Weights of a small transformer language model: 324M tokens.
Each number is 50 + 10 x the weight over its row's rms, rounded and kept within 0 to 99. Layers, rows and columns count from 0. The size before them is the row's rms in percent of the matrix's.

# gate: layer 5 MLP gate, 448x160, rms 0.085, rows 32-46, columns 0-159
# up: layer 5 MLP up, 448x160, rms 0.0811, rows 32-45, columns 0-159
# down: layer 5 MLP down (transposed), 448x160, rms 0.0745, rows 32-45, columns 0-159
gate32 106:59 44 59 26 56 51 52 53 43 43 53 51 39 51 59 32 60 62 60 62 37 63 49 45 50 39 76 36 59 47 68 49 37 57 64 66 47 50 59 52 50 64 56 40 62 26 52 55 68 47 57 65 32 52 52 50 44 57 39 47 39 54 25 44 43 53 57 62 56 43 50 53 56 42 57 48 62 52 61 35 40 47 67 56 51 61 62 39 45 52 27 56 64 63 53 59 36 47 55 38 61 46 62 52 59 46 33 49 49 57 38 39 53 62 51 63 57 63 40 45 48 43 50 69 59 44 48 33 47 47 52 41 55 66 38 60 36 46 55 47 47 61 49 50 50 49 40 44 38 53 53 30 47 52 51 26 45 31 41 57
up32 104:65 55 54 49 52 59 50 46 55 54 40 54 43 65 61 34 42 45 50 45 33 45 54 54 27 58 55 33 50 29 50 57 46 69 62 54 62 62 53 62 45 73 50 55 42 52 57 59 74 42 46 43 43 53 41 36 45 51 75 59 35 37 43 34 55 54 62 58 40 68 44 46 48 50 43 54 50 58 53 63 41 45 62 30 57 63 59 53 41 66 44 55 56 67 49 47 43 46 52 37 62 43 59 67 50 52 32 44 76 52 51 49 67 46 48 59 56 68 60 46 56 52 30 64 51 49 45 31 67 53 49 44 63 62 59 57 67 50 50 49 35 52 52 57 41 53 45 55 49 52 44 67 59 41 56 56 38 55 57 52
down32 106:52 54 50 43 44 68 58 43 48 65 52 27 48 51 71 58 52 48 55 37 58 65 62 66 41 62 46 50 46 54 56 59 54 48 48 32 67 46 44 45 62 55 52 56 40 52 56 46 60 52 42 40 54 64 50 67 47 26 51 47 51 41 52 56 59 41 51 44 34 29 36 49 76 62 45 27 64 48 54 45 59 66 34 45 53 32 42 51 48 70 43 35 50 46 72 59 56 56 52 67 59 58 40 38 41 26 48 42 45 56 47 49 47 49 50 46 51 43 32 40 52 51 40 64 56 51 47 57 39 34 51 44 52 46 51 49 34 37 54 55 49 31 57 36 37 51 43 40 45 54 70 57 53 38 40 64 54 54 47 52
gate33 098:54 43 59 32 46 61 48 59 58 44 42 52 49 58 49 34 56 44 49 54 44 53 42 62 52 53 58 51 61 63 58 29 40 43 55 56 69 45 50 49 37 59 50 67 45 36 35 42 63 39 52 51 43 65 50 50 64 61 38 44 17 20 44 62 38 39 52 47 54 35 55 65 60 52 51 47 47 57 49 46 73 41 47 49 49 39 55 54 65 54 38 57 45 48 41 49 50 40 56 59 39 33 40 55 44 60 50 45 51 49 49 47 27 53 62 64 43 39 56 62 39 58 45 50 39 56 57 56 39 41 62 48 40 58 53 71 56 39 39 49 33 47 30 48 60 54 48 51 41 55 67 31 50 54 69 42 30 52 47 64
up33 107:58 54 40 36 41 73 47 53 56 38 42 51 58 48 57 35 56 39 47 55 49 55 63 40 55 32 60 55 56 57 53 41 43 58 38 59 39 34 52 48 48 61 39 48 59 43 28 57 52 31 39 75 54 43 44 41 47 54 56 41 55 51 59 42 38 62 51 45 42 29 44 55 57 56 42 61 52 59 52 52 61 81 51 47 60 61 41 44 30 53 47 36 54 39 59 60 61 56 40 51 45 65 56 52 45 59 46 45 56 61 44 47 48 59 35 60 37 55 44 29 66 34 76 37 60 60 45 48 60 32 44 49 52 61 63 51 40 47 52 63 42 63 57 43 31 51 38 38 55 48 39 59 49 33 60 50 55 46 49 37
down33 108:42 42 58 55 26 51 41 55 47 53 58 38 48 50 56 37 50 53 52 57 66 67 56 43 74 42 44 73 66 67 66 38 56 41 55 54 66 39 54 50 27 52 57 65 45 40 41 56 59 39 45 56 58 65 56 44 31 57 46 52 51 41 55 48 41 54 70 62 74 48 45 49 45 48 52 32 51 45 57 37 55 59 51 58 32 53 47 63 48 38 59 39 63 61 43 60 57 45 38 52 44 62 53 51 41 52 43 48 51 48 41 47 49 62 36 55 17 40 50 51 60 49 63 51 61 48 54 39 33 57 66 30 56 61 54 55 44 35 57 48 41 37 41 50 52 64 39 49 41 42 41 45 52 46 67 47 61 64 58 46
gate34 102:54 50 59 50 60 46 48 39 39 44 43 45 42 54 51 43 42 60 45 66 48 44 45 55 37 40 50 56 42 55 72 54 64 43 53 53 56 42 53 52 49 45 53 46 53 47 51 63 54 68 63 44 56 49 59 46 42 57 42 33 62 71 41 54 49 50 71 47 39 44 69 65 42 55 81 35 52 32 61 25 51 51 38 42 44 63 54 45 51 35 41 50 46 49 58 46 55 63 48 65 53 37 36 51 37 57 49 51 61 55 57 34 52 39 53 50 48 54 48 27 48 41 40 38 55 47 44 36 61 67 49 56 57 59 51 52 26 33 61 64 69 37 46 52 42 55 27 51 48 50 61 35 48 30 67 59 55 49 54 37
up34 100:46 41 44 59 36 47 51 54 42 56 68 49 67 55 46 38 33 60 73 60 45 75 53 58 54 53 51 49 47 55 57 47 51 39 71 44 51 43 42 50 57 62 47 48 62 40 44 56 53 43 57 54 57 43 51 38 50 55 57 37 54 53 67 60 56 53 29 48 60 41 54 58 53 32 50 45 69 36 37 56 31 40 40 59 41 50 51 56 55 47 59 55 44 49 56 42 47 62 53 62 46 50 66 37 60 63 68 30 62 49 63 52 44 46 55 56 49 32 56 63 30 58 27 41 60 53 54 61 62 53 47 53 52 56 40 52 39 33 84 47 54 58 56 55 57 32 63 46 40 56 63 59 49 56 52 56 64 67 47 61
down34 093:47 43 48 51 48 38 47 63 51 51 50 42 46 52 39 51 45 37 59 69 40 53 51 35 48 51 50 51 51 51 63 42 56 63 55 67 45 60 50 48 51 45 39 53 59 72 60 45 60 57 45 41 64 47 37 65 39 36 54 42 61 45 54 45 49 43 57 53 74 49 36 55 54 63 55 75 59 42 52 62 66 50 76 56 69 72 40 45 54 56 46 43 62 48 56 42 39 54 42 52 38 54 60 46 49 62 51 40 34 44 53 51 64 71 38 46 53 46 41 67 43 65 58 68 36 55 51 53 36 35 49 51 42 65 47 48 59 67 38 49 63 46 52 33 42 30 38 54 43 55 42 37 64 51 44 32 52 41 44 70
gate35 100:64 52 55 58 44 60 57 58 53 53 32 66 30 59 53 57 58 40 65 65 39 24 41 46 43 53 47 42 57 48 69 64 50 69 50 50 64 59 41 45 37 54 46 55 48 59 48 63 63 60 39 39 45 62 76 39 27 52 54 40 50 56 38 48 53 45 45 63 53 62 54 55 55 40 58 40 63 55 54 35 55 51 34 64 55 62 38 42 47 49 45 38 55 54 66 50 46 53 49 62 28 58 36 38 43 48 44 46 31 40 35 34 57 52 47 53 49 57 58 57 47 28 32 49 44 42 51 47 48 52 47 59 55 33 57 40 40 46 51 51 52 53 58 43 56 58 47 30 54 60 64 64 75 39 60 51 47 53 63 45
up35 106:81 50 44 33 54 53 53 52 38 69 37 56 45 54 52 50 58 50 47 45 47 58 36 51 61 28 52 47 53 41 44 30 35 48 49 35 52 53 48 47 54 39 29 27 32 53 53 38 34 48 47 39 50 35 45 57 47 35 43 61 52 41 45 41 39 61 55 42 57 58 65 52 39 56 66 49 61 53 43 41 44 40 49 38 51 58 42 28 57 59 49 51 51 52 50 45 55 59 35 45 54 27 55 47 38 62 73 62 47 34 46 34 58 56 55 46 51 51 51 52 58 51 61 33 56 60 51 52 20 55 55 49 45 55 56 57 46 59 46 60 60 51 43 44 56 32 44 44 51 48 71 27 47 64 45 61 45 49 44 52
down35 104:51 33 47 52 43 44 55 58 64 58 55 67 49 51 50 70 45 16 61 63 51 51 55 50 51 50 48 51 43 54 63 55 44 60 56 31 54 44 58 52 57 49 51 56 35 57 34 34 54 55 47 48 43 45 52 42 68 38 45 47 50 57 48 55 75 46 33 59 50 67 52 51 52 53 61 32 35 39 47 48 48 48 46 34 56 59 46 66 61 25 27 51 31 52 44 44 42 48 53 46 58 37 77 57 50 41 49 54 61 56 40 54 52 44 43 43 50 50 54 37 29 57 59 36 62 52 46 47 38 58 46 48 69 50 58 62 72 30 48 53 51 35 54 55 69 48 47 42 48 55 52 45 45 33 34 51 58 44 54 55
gate36 091:52 45 53 61 47 42 43 47 39 36 54 51 38 41 47 36 67 49 39 47 54 46 42 62 52 49 37 57 43 46 69 52 47 39 62 55 60 40 35 37 39 50 68 60 44 62 46 55 48 52 41 41 58 39 51 54 49 50 46 63 34 64 56 63 53 48 56 38 55 58 47 81 57 24 65 41 44 44 45 59 39 55 46 28 32 26 54 54 37 47 58 52 65 48 50 53 46 55 44 53 57 48 47 66 51 40 64 44 40 33 34 58 39 48 60 49 43 52 68 50 60 65 56 42 54 42 45 37 51 40 45 74 44 46 43 39 33 35 59 42 40 51 50 46 39 46 35 37 31 52 42 48 37 62 55 45 50 35 40 50
up36 100:30 50 55 48 37 50 67 46 48 54 32 64 39 32 58 38 48 39 52 49 58 50 34 46 54 44 44 47 42 33 67 53 45 37 52 63 59 49 50 47 52 56 44 63 53 43 26 49 62 61 55 39 50 51 49 28 44 72 45 67 37 59 51 61 41 45 38 43 36 38 47 35 43 58 56 56 39 47 63 56 55 56 59 56 44 65 48 47 45 49 48 47 33 47 57 69 61 46 34 67 59 55 45 56 56 59 52 49 74 54 72 35 68 54 38 42 38 45 46 29 35 53 35 42 48 43 58 57 46 49 50 65 47 48 46 55 55 41 53 61 42 61 55 58 63 40 50 56 45 68 55 54 47 45 67 39 34 65 55 38
down36 095:39 52 40 60 41 52 49 38 35 43 32 45 64 41 71 54 60 39 35 55 47 45 40 62 69 42 56 48 61 52 51 57 50 39 62 49 70 41 41 27 72 45 57 54 33 68 49 61 48 43 40 48 41 52 43 44 47 52 66 67 39 61 37 63 31 68 63 52 61 40 52 66 59 38 71 48 51 51 56 50 31 58 40 47 34 50 50 41 49 63 50 48 54 41 60 54 65 52 53 53 52 43 62 67 54 44 67 43 48 39 33 51 56 52 44 40 36 55 60 45 50 50 46 41 40 52 52 53 42 46 41 60 70 50 42 39 56 25 39 47 53 41 46 42 48 49 33 41 41 49 55 56 43 52 60 38 55 42 65 52
gate37 117:36 41 49 51 59 38 46 56 41 47 36 50 41 24 61 53 37 51 53 54 57 54 25 47 56 44 63 40 32 41 55 41 45 47 47 62 64 37 40 58 40 45 46 51 56 60 56 44 50 60 56 57 42 53 78 26 61 46 46 53 40 58 54 49 42 48 44 43 50 38 43 55 43 53 36 46 49 49 41 48 53 51 46 43 52 37 52 57 51 70 46 47 52 62 60 61 48 82 39 55 49 50 52 49 53 56 51 53 35 43 53 31 38 47 73 52 43 36 58 57 50 76 38 50 44 34 30 50 48 50 49 38 50 63 62 54 46 45 51 50 30 65 31 71 54 56 51 59 62 46 52 47 42 63 55 27 57 59 49 56
up37 107:58 45 56 51 68 37 54 47 40 44 45 48 42 41 29 51 55 55 50 55 56 50 52 45 73 46 38 49 59 55 50 25 57 55 31 63 39 49 51 33 42 41 54 58 51 55 57 59 53 46 46 32 48 55 70 56 58 32 51 79 48 48 54 45 39 44 39 39 50 44 51 43 30 54 59 49 43 57 54 54 61 42 56 57 64 68 59 39 50 52 45 43 65 50 33 34 40 49 60 32 51 54 56 52 47 58 61 39 61 36 56 57 42 58 35 45 47 60 43 54 44 78 48 59 44 79 45 31 33 45 57 47 48 47 39 63 52 29 50 64 42 39 41 61 46 46 43 39 53 51 48 53 39 51 63 48 45 50 38 50
down37 110:45 47 38 39 50 39 65 49 57 40 54 58 45 53 41 57 44 46 55 45 53 58 39 46 57 52 44 45 57 48 41 66 62 56 55 58 46 67 39 56 21 66 59 51 48 47 49 43 28 64 49 58 59 53 45 47 39 61 61 30 51 40 66 47 54 56 52 60 45 47 50 53 49 44 49 69 40 41 33 68 36 55 67 41 66 45 45 42 59 61 62 79 43 60 53 55 55 56 55 54 53 65 48 63 48 52 58 43 42 63 38 38 50 37 33 48 29 47 42 47 30 48 49 42 35 28 43 57 48 49 53 63 58 37 61 29 54 46 39 60 52 63 32 50 61 53 59 63 46 41 59 41 55 43 65 56 59 58 49 41
gate38 097:49 72 60 55 48 40 51 59 54 26 68 56 64 47 73 43 40 32 53 47 44 47 42 35 67 36 55 57 39 54 42 58 46 44 62 49 42 47 49 73 50 48 57 64 49 59 63 62 45 48 52 61 55 49 59 44 42 35 30 68 55 53 57 54 56 50 77 51 52 37 73 56 59 38 49 58 38 52 66 40 49 29 52 47 42 39 45 49 50 52 47 39 55 52 36 50 47 49 71 46 51 47 50 46 40 60 42 50 47 45 57 50 32 44 52 61 41 46 51 47 48 48 51 43 46 50 53 45 52 51 82 55 18 55 41 45 47 40 46 50 39 58 51 50 47 65 36 55 56 49 62 36 54 53 54 56 33 42 50 34
up38 092:51 40 54 50 53 46 46 68 53 52 39 47 58 38 53 48 59 47 57 54 51 52 47 45 54 36 46 49 50 62 43 70 43 42 44 64 31 21 44 66 53 44 60 37 42 50 78 44 47 56 63 45 29 54 51 60 34 53 30 54 56 50 47 50 37 47 67 54 42 63 68 58 56 50 62 50 67 39 50 50 40 55 42 56 48 42 53 65 56 55 50 36 64 64 62 59 62 43 62 40 49 54 50 49 45 52 42 37 54 28 44 55 61 46 37 71 40 49 66 55 50 62 46 36 58 53 49 65 56 67 34 53 56 43 42 63 57 50 42 50 42 38 38 72 44 56 64 52 50 61 53 67 40 53 44 30 64 44 59 44
down38 093:40 42 46 58 46 33 38 51 49 33 56 62 39 56 27 52 56 57 43 71 46 58 48 52 28 61 50 39 38 46 50 47 51 57 33 50 55 49 48 40 70 57 64 66 43 50 50 67 50 56 45 60 51 54 29 62 54 35 63 47 45 63 39 68 39 45 70 43 52 41 58 59 50 50 58 59 48 51 60 58 30 55 43 36 39 46 40 34 52 53 53 45 43 36 52 45 64 53 52 64 42 56 40 49 40 46 50 58 31 73 63 48 68 47 42 67 35 55 63 60 52 67 36 57 61 47 44 40 50 54 67 40 46 51 46 52 49 51 56 38 63 56 34 56 60 66 60 58 71 53 38 42 45 48 51 61 55 54 51 49
gate39 096:28 59 53 48 53 51 45 42 71 51 67 61 34 49 40 62 55 60 50 39 50 35 49 57 60 56 57 40 57 57 40 49 50 53 50 51 60 32 37 36 55 48 53 53 48 48 43 46 58 61 29 51 31 47 47 35 41 74 51 63 44 52 37 59 56 54 67 51 61 40 52 59 50 53 47 51 51 52 55 40 49 53 45 64 55 47 57 44 42 37 33 45 56 38 36 48 57 50 66 57 56 56 51 48 42 52 58 53 60 26 39 27 37 57 51 54 47 49 43 40 52 52 42 51 33 45 52 48 48 41 59 52 70 33 39 61 42 52 53 41 48 45 60 65 47 24 59 70 57 41 72 58 61 53 53 37 45 23 30 54
up39 082:53 45 64 54 41 50 46 44 53 58 65 42 53 50 37 48 42 66 44 59 44 58 49 39 62 47 64 47 47 46 57 61 50 29 47 57 46 50 44 53 59 51 73 54 45 52 40 40 54 54 59 50 55 49 52 60 41 63 37 63 54 43 40 63 31 44 56 51 45 52 38 50 48 51 38 34 60 29 40 47 50 23 45 43 58 41 44 46 51 36 41 67 39 53 36 64 53 59 66 55 28 26 51 62 32 27 52 52 61 55 67 31 49 49 45 41 35 55 69 63 43 63 57 43 60 64 51 60 74 50 47 33 44 44 48 50 38 50 39 65 48 46 54 40 47 51 65 43 29 55 55 60 54 37 47 51 61 50 49 52
down39 090:42 72 49 45 48 43 61 48 61 38 61 65 23 55 63 57 47 46 69 49 52 33 54 70 31 60 46 47 62 53 44 51 54 58 53 43 59 39 57 54 62 46 52 53 52 46 57 54 55 54 51 41 57 48 43 41 62 38 58 41 40 40 45 58 33 70 55 56 63 23 58 69 47 39 49 50 53 59 54 50 60 45 37 47 60 37 41 61 44 25 39 42 47 24 43 27 55 46 47 34 47 45 53 45 30 46 39 37 64 42 49 53 50 41 56 61 39 47 45 56 38 46 47 44 44 38 51 52 56 50 66 49 43 45 45 47 30 39 61 53 59 43 50 60 52 52 63 49 44 64 44 52 43 49 59 37 37 53 53 74
gate40 091:51 51 45 49 39 40 62 60 48 49 52 45 54 41 44 50 30 48 52 71 54 47 54 37 36 41 53 53 50 53 39 56 50 43 45 57 65 40 50 66 47 49 56 52 58 62 55 39 42 49 65 39 50 35 65 38 43 68 42 61 60 65 48 56 65 53 46 38 40 42 35 39 46 53 63 55 63 41 44 51 58 71 76 47 63 49 45 52 41 51 53 26 58 48 53 65 40 70 40 65 58 41 49 41 52 65 58 59 51 68 64 28 65 44 62 63 43 71 57 56 35 52 46 48 65 60 38 62 42 49 51 42 64 33 50 59 43 64 54 64 45 53 56 61 30 40 48 49 64 47 36 42 52 60 57 54 55 55 51 51
up40 088:36 55 43 59 52 67 46 56 64 52 56 60 45 55 56 52 56 51 43 45 58 51 48 41 34 38 47 56 40 52 50 49 37 42 59 57 45 53 50 55 59 56 43 46 45 52 59 46 33 53 47 70 47 48 69 42 46 50 54 42 57 49 45 42 52 57 51 51 62 29 70 55 60 30 50 44 49 35 42 37 50 50 26 53 61 29 45 36 30 34 47 61 67 54 58 48 59 51 53 43 60 37 64 41 40 56 49 47 51 63 53 35 53 40 24 48 48 42 44 69 47 47 42 35 45 56 46 64 58 54 59 83 50 47 45 68 63 61 29 43 47 53 65 44 37 43 56 44 53 60 55 45 38 31 58 51 40 26 43 53
down40 092:45 40 42 56 45 51 62 55 75 64 45 51 51 50 43 55 37 48 45 73 61 49 60 39 50 71 67 61 63 53 47 51 42 50 27 52 60 47 49 67 45 57 68 64 48 53 50 66 48 55 44 48 55 46 62 39 55 50 47 47 30 57 52 46 55 61 40 55 34 65 66 51 54 57 46 58 63 45 42 83 55 61 68 57 56 60 53 50 47 44 38 39 47 37 45 59 36 61 38 64 41 55 52 21 64 69 51 56 47 42 61 46 33 59 63 62 61 50 57 50 35 46 61 44 54 59 68 33 49 64 57 55 63 58 55 41 56 62 58 50 54 48 53 55 47 47 57 50 48 51 46 56 45 43 41 53 55 64 57 60
gate41 098:60 41 58 48 54 51 47 49 72 67 49 45 44 55 52 37 63 42 29 56 55 50 45 53 49 62 64 55 43 57 58 37 46 42 56 62 59 49 34 31 41 51 61 56 54 50 40 58 63 58 60 45 59 59 54 39 39 36 47 55 41 43 52 40 39 28 71 38 40 52 60 49 51 69 37 45 47 45 39 37 38 44 43 42 33 37 55 45 40 48 48 52 56 41 51 51 52 40 54 57 62 43 49 56 35 46 57 50 44 41 56 54 48 45 62 65 46 17 43 37 54 45 48 42 45 58 55 52 53 41 37 67 51 79 51 49 46 35 64 34 43 58 41 52 60 57 62 55 50 65 65 49 54 21 45 45 48 38 50 29
up41 103:42 61 44 57 43 49 49 45 38 43 50 51 42 53 58 43 60 52 63 40 37 45 42 51 32 31 38 43 48 13 52 67 50 55 55 63 63 37 50 53 55 29 50 64 53 44 45 51 45 70 61 65 34 42 34 58 52 46 42 46 53 44 47 27 48 57 35 51 49 45 28 64 51 56 60 36 46 44 57 60 58 51 49 75 43 55 44 48 46 46 56 38 39 57 57 64 51 43 47 33 37 68 63 60 51 37 64 59 52 51 36 52 44 58 52 48 47 60 72 49 42 67 56 65 52 43 50 43 44 45 42 64 69 36 38 59 48 60 41 41 43 56 58 56 48 59 31 44 44 52 54 45 40 63 51 38 49 46 50 53
down41 099:54 47 76 49 53 43 43 51 38 57 57 44 53 47 45 43 47 42 41 43 34 54 36 55 50 62 57 37 49 58 66 51 61 47 59 48 41 43 36 38 50 38 53 26 74 52 41 45 56 37 47 55 51 41 47 64 30 24 41 71 31 56 42 51 32 43 64 67 53 65 50 52 70 57 43 51 41 26 60 32 51 52 54 69 53 53 40 53 32 47 41 53 57 47 61 46 62 51 48 51 52 54 38 49 46 49 66 36 47 39 58 56 52 47 69 49 48 50 52 35 41 49 56 36 43 63 61 37 46 40 53 53 56 69 46 46 66 43 43 53 43 64 54 40 56 41 48 65 49 48 34 41 38 48 58 52 53 34 49 49
gate42 101:36 40 48 57 78 43 53 56 52 45 54 53 51 43 57 35 54 54 54 43 47 46 49 40 67 42 62 57 43 42 55 46 61 49 52 53 59 45 55 42 33 48 55 60 51 57 46 64 61 57 51 28 47 59 58 47 44 49 42 50 43 29 37 57 38 60 67 41 47 31 66 43 43 26 53 23 42 46 56 61 56 52 59 38 38 49 54 32 39 42 41 56 41 56 48 49 56 81 56 56 43 43 66 50 53 52 61 56 28 48 48 37 45 54 43 30 42 65 51 49 52 67 45 46 31 55 47 62 40 42 56 45 62 35 56 61 59 46 47 48 45 52 50 50 55 60 38 49 37 66 64 67 60 57 40 46 55 60 59 38
up42 106:52 32 60 52 54 63 54 48 47 46 47 42 51 41 41 50 41 53 50 43 40 47 47 58 49 55 41 66 50 68 51 53 53 41 60 41 45 51 56 54 47 63 41 46 56 65 65 44 65 44 66 55 61 54 66 49 63 44 50 63 40 58 42 45 43 54 37 52 46 61 37 28 42 55 47 40 46 50 46 51 30 27 47 60 53 35 45 28 52 58 60 54 35 58 60 52 54 39 31 58 42 65 44 61 71 40 58 56 64 44 51 48 62 46 51 57 41 67 53 48 52 53 27 48 47 47 27 24 53 48 59 56 47 49 53 32 41 48 58 61 58 55 27 48 65 60 33 47 42 64 37 41 48 55 52 32 69 40 65 47
down42 093:47 43 63 42 62 58 48 52 37 53 49 55 41 54 56 46 49 61 46 51 60 66 32 54 55 45 49 61 57 51 55 62 62 42 51 52 44 60 50 51 44 62 29 59 34 55 66 42 59 46 59 57 66 60 60 64 38 49 60 52 52 53 53 44 61 52 65 69 51 62 47 44 29 54 70 46 33 53 50 54 47 43 55 43 44 47 53 35 27 54 54 53 54 51 45 38 34 44 59 48 40 48 46 53 60 51 67 53 50 52 40 48 51 50 62 59 45 43 55 60 45 63 46 70 67 51 40 45 39 30 51 47 60 64 69 50 32 56 38 68 54 43 24 46 53 31 26 45 54 48 64 38 42 50 51 49 63 32 73 53
gate43 106:58 50 65 54 45 50 37 66 72 43 53 69 61 55 55 42 54 53 60 54 53 48 39 49 58 33 55 64 47 63 34 46 42 49 69 53 44 45 47 54 54 51 54 63 41 41 45 45 55 60 65 61 45 36 44 40 47 42 36 53 39 50 49 67 57 33 47 46 59 59 55 67 53 46 63 39 47 55 56 51 59 51 65 40 53 25 54 38 56 55 59 36 47 52 51 60 53 57 44 48 47 30 53 65 45 65 34 59 40 40 38 29 55 43 65 56 40 58 43 29 56 59 53 32 44 45 51 52 37 37 37 41 57 55 58 58 58 43 38 46 33 47 29 38 39 55 46 70 43 34 53 34 40 54 51 42 44 51 34 33
up43 105:60 54 62 58 49 40 58 41 49 40 41 75 55 55 48 46 41 63 40 53 60 54 66 38 44 47 52 51 42 61 54 61 40 55 35 56 49 49 42 49 54 53 48 54 37 44 49 41 47 62 61 54 47 52 28 45 49 41 60 67 57 47 60 53 34 45 35 39 50 51 51 59 32 59 66 49 49 49 60 61 40 58 71 59 63 43 53 26 42 39 52 51 54 56 38 50 55 52 33 61 34 46 71 44 46 33 60 45 52 48 44 45 60 37 53 40 45 60 67 32 50 55 61 46 64 56 46 52 49 51 62 40 42 69 57 55 33 38 52 44 52 46 69 47 56 60 48 51 23 45 60 78 64 46 56 74 50 35 50 54
down43 113:33 59 46 39 42 49 47 55 43 53 45 62 41 58 53 53 47 30 35 49 46 58 53 42 56 48 58 58 46 65 50 72 32 44 39 60 52 49 53 58 53 45 43 57 33 44 55 22 47 52 49 50 36 48 56 46 48 52 60 52 38 47 37 46 55 39 60 47 53 44 54 47 26 46 54 55 45 49 54 70 39 41 52 44 52 52 44 62 60 54 48 65 60 41 57 51 47 53 38 34 49 49 54 34 59 59 57 42 59 48 37 57 41 52 56 51 56 62 70 72 20 62 70 76 57 52 62 50 60 35 62 58 43 39 68 60 53 75 40 56 47 64 58 39 53 49 56 57 39 54 48 60 37 48 27 43 55 53 58 40
gate44 100:61 34 49 47 44 47 62 68 50 59 45 72 36 34 49 53 63 44 58 30 60 29 43 32 33 52 58 62 56 51 48 63 56 51 73 50 71 63 52 61 51 45 48 56 53 30 58 60 42 55 59 41 48 49 68 56 38 61 56 57 29 41 48 39 70 32 50 58 37 39 51 46 45 52 46 55 53 50 44 53 58 42 35 39 54 49 59 55 55 60 37 56 51 55 47 59 51 51 47 42 57 58 55 48 56 52 52 48 46 47 59 43 46 34 72 50 55 26 54 32 44 55 56 42 33 59 61 44 50 38 58 55 48 41 68 68 66 45 44 48 36 63 35 54 47 57 55 46 47 65 69 52 49 55 63 36 51 47 54 42
up44 097:75 40 54 51 32 55 51 45 56 57 49 65 42 41 41 50 47 39 60 53 54 33 67 48 56 67 53 44 47 49 66 59 50 58 42 48 49 65 44 50 50 49 57 46 44 47 40 75 50 49 44 46 47 42 66 38 36 58 32 74 46 40 67 69 43 40 53 60 51 46 33 66 49 31 46 42 49 61 49 52 36 58 57 51 36 53 41 39 36 59 47 56 61 36 56 48 59 44 61 36 76 44 45 50 36 49 52 40 44 43 48 43 25 50 45 52 54 35 55 30 45 60 39 60 46 59 40 32 52 46 41 54 49 43 49 42 39 53 41 59 59 48 44 50 51 50 57 35 46 45 38 52 61 68 53 36 50 60 39 72
down44 100:58 48 46 42 34 49 55 48 52 44 57 59 41 49 38 52 67 49 54 25 56 40 50 33 43 54 55 43 54 39 42 51 60 54 43 64 58 59 65 38 43 34 56 41 73 44 55 53 39 45 39 58 59 62 50 51 40 62 52 44 42 41 53 46 36 61 45 58 24 50 62 49 41 38 47 50 77 45 42 61 54 46 37 60 51 42 53 47 52 53 50 39 53 44 47 33 61 61 50 52 39 52 41 44 37 47 50 53 42 46 47 34 40 49 48 49 45 28 47 42 52 40 58 60 49 55 58 54 62 45 66 69 62 27 32 43 50 51 42 41 25 71 36 45 53 62 57 60 49 50 54 54 32 43 78 63 41 45 33 50
gate45 096:32 51 50 43 53 74 65 37 52 59 59 60 40 42 53 51 34 43 39 53 38 49 56 46 44 50 54 47 47 39 50 65 46 49 66 63 57 49 52 60 52 46 49 60 50 75 45 54 46 35 51 51 50 44 71 69 49 52 36 46 67 50 51 50 50 44 51 60 43 45 47 50 41 46 44 43 38 40 46 37 57 43 37 80 43 34 58 42 44 50 43 51 49 65 58 79 63 61 56 70 24 48 53 49 58 50 44 73 32 37 39 44 62 50 58 48 66 55 49 44 63 39 56 43 31 53 59 50 41 59 44 65 54 66 60 41 50 52 53 43 56 57 60 39 50 53 50 59 50 53 45 40 66 38 67 52 64 48 43 55
up45 098:53 47 45 49 61 34 59 53 69 58 57 47 59 32 43 43 57 52 36 51 57 47 55 61 38 56 63 30 37 45 62 42 65 45 44 51 63 53 57 56 54 51 57 25 52 61 45 61 53 44 38 77 60 41 56 34 41 52 48 44 54 47 60 49 51 48 52 58 48 60 29 49 53 44 49 74 41 50 41 50 32 60 53 58 58 42 52 51 37 52 45 50 49 36 46 42 47 57 46 34 59 48 70 44 28 60 48 47 49 45 44 56 53 59 37 59 34 49 54 53 55 55 48 45 69 53 40 52 49 42 51 57 46 64 42 61 73 40 68 40 49 55 30 84 41 48 59 37 39 35 48 36 55 56 61 41 63 54 57 51
down45 097:61 54 73 52 38 51 56 44 47 31 56 58 60 71 56 53 57 56 57 65 55 44 57 53 57 45 57 25 55 51 53 45 45 38 59 43 40 70 72 58 68 38 55 68 47 58 39 55 38 53 54 49 49 40 39 47 52 50 38 46 53 45 68 43 21 64 40 57 51 46 50 47 52 49 58 51 66 34 54 51 38 58 26 33 43 56 52 37 64 34 46 48 58 43 66 48 69 40 39 48 36 47 31 57 44 52 51 65 43 42 55 50 39 53 55 48 58 37 46 56 46 48 58 53 46 49 57 43 34 60 43 55 56 45 62 60 34 53 52 56 42 71 40 46 44 44 38 41 62 47 38 51 35 58 39 51 62 54 33 55
gate46 094:45 38 55 61 43 36 60 56 47 43 45 55 45 40 62 33 58 52 69 63 34 54 36 58 57 42 64 60 51 46 27 48 53 48 52 40 54 45 52 41 39 60 61 56 46 72 60 54 54 56 63 70 58 57 49 41 44 46 63 65 33 47 44 41 32 47 35 50 53 50 53 29 56 57 43 47 65 54 40 48 51 50 52 43 48 41 46 43 42 65 38 49 66 46 46 49 43 70 38 66 50 49 54 55 65 65 61 50 44 46 55 50 51 64 49 60 36 52 50 44 21 64 40 45 50 67 53 48 52 48 43 40 54 46 56 52 42 42 61 37 38 50 54 49 51 58 47 09 39 63 46 50 38 64 60 45 55 51 63 57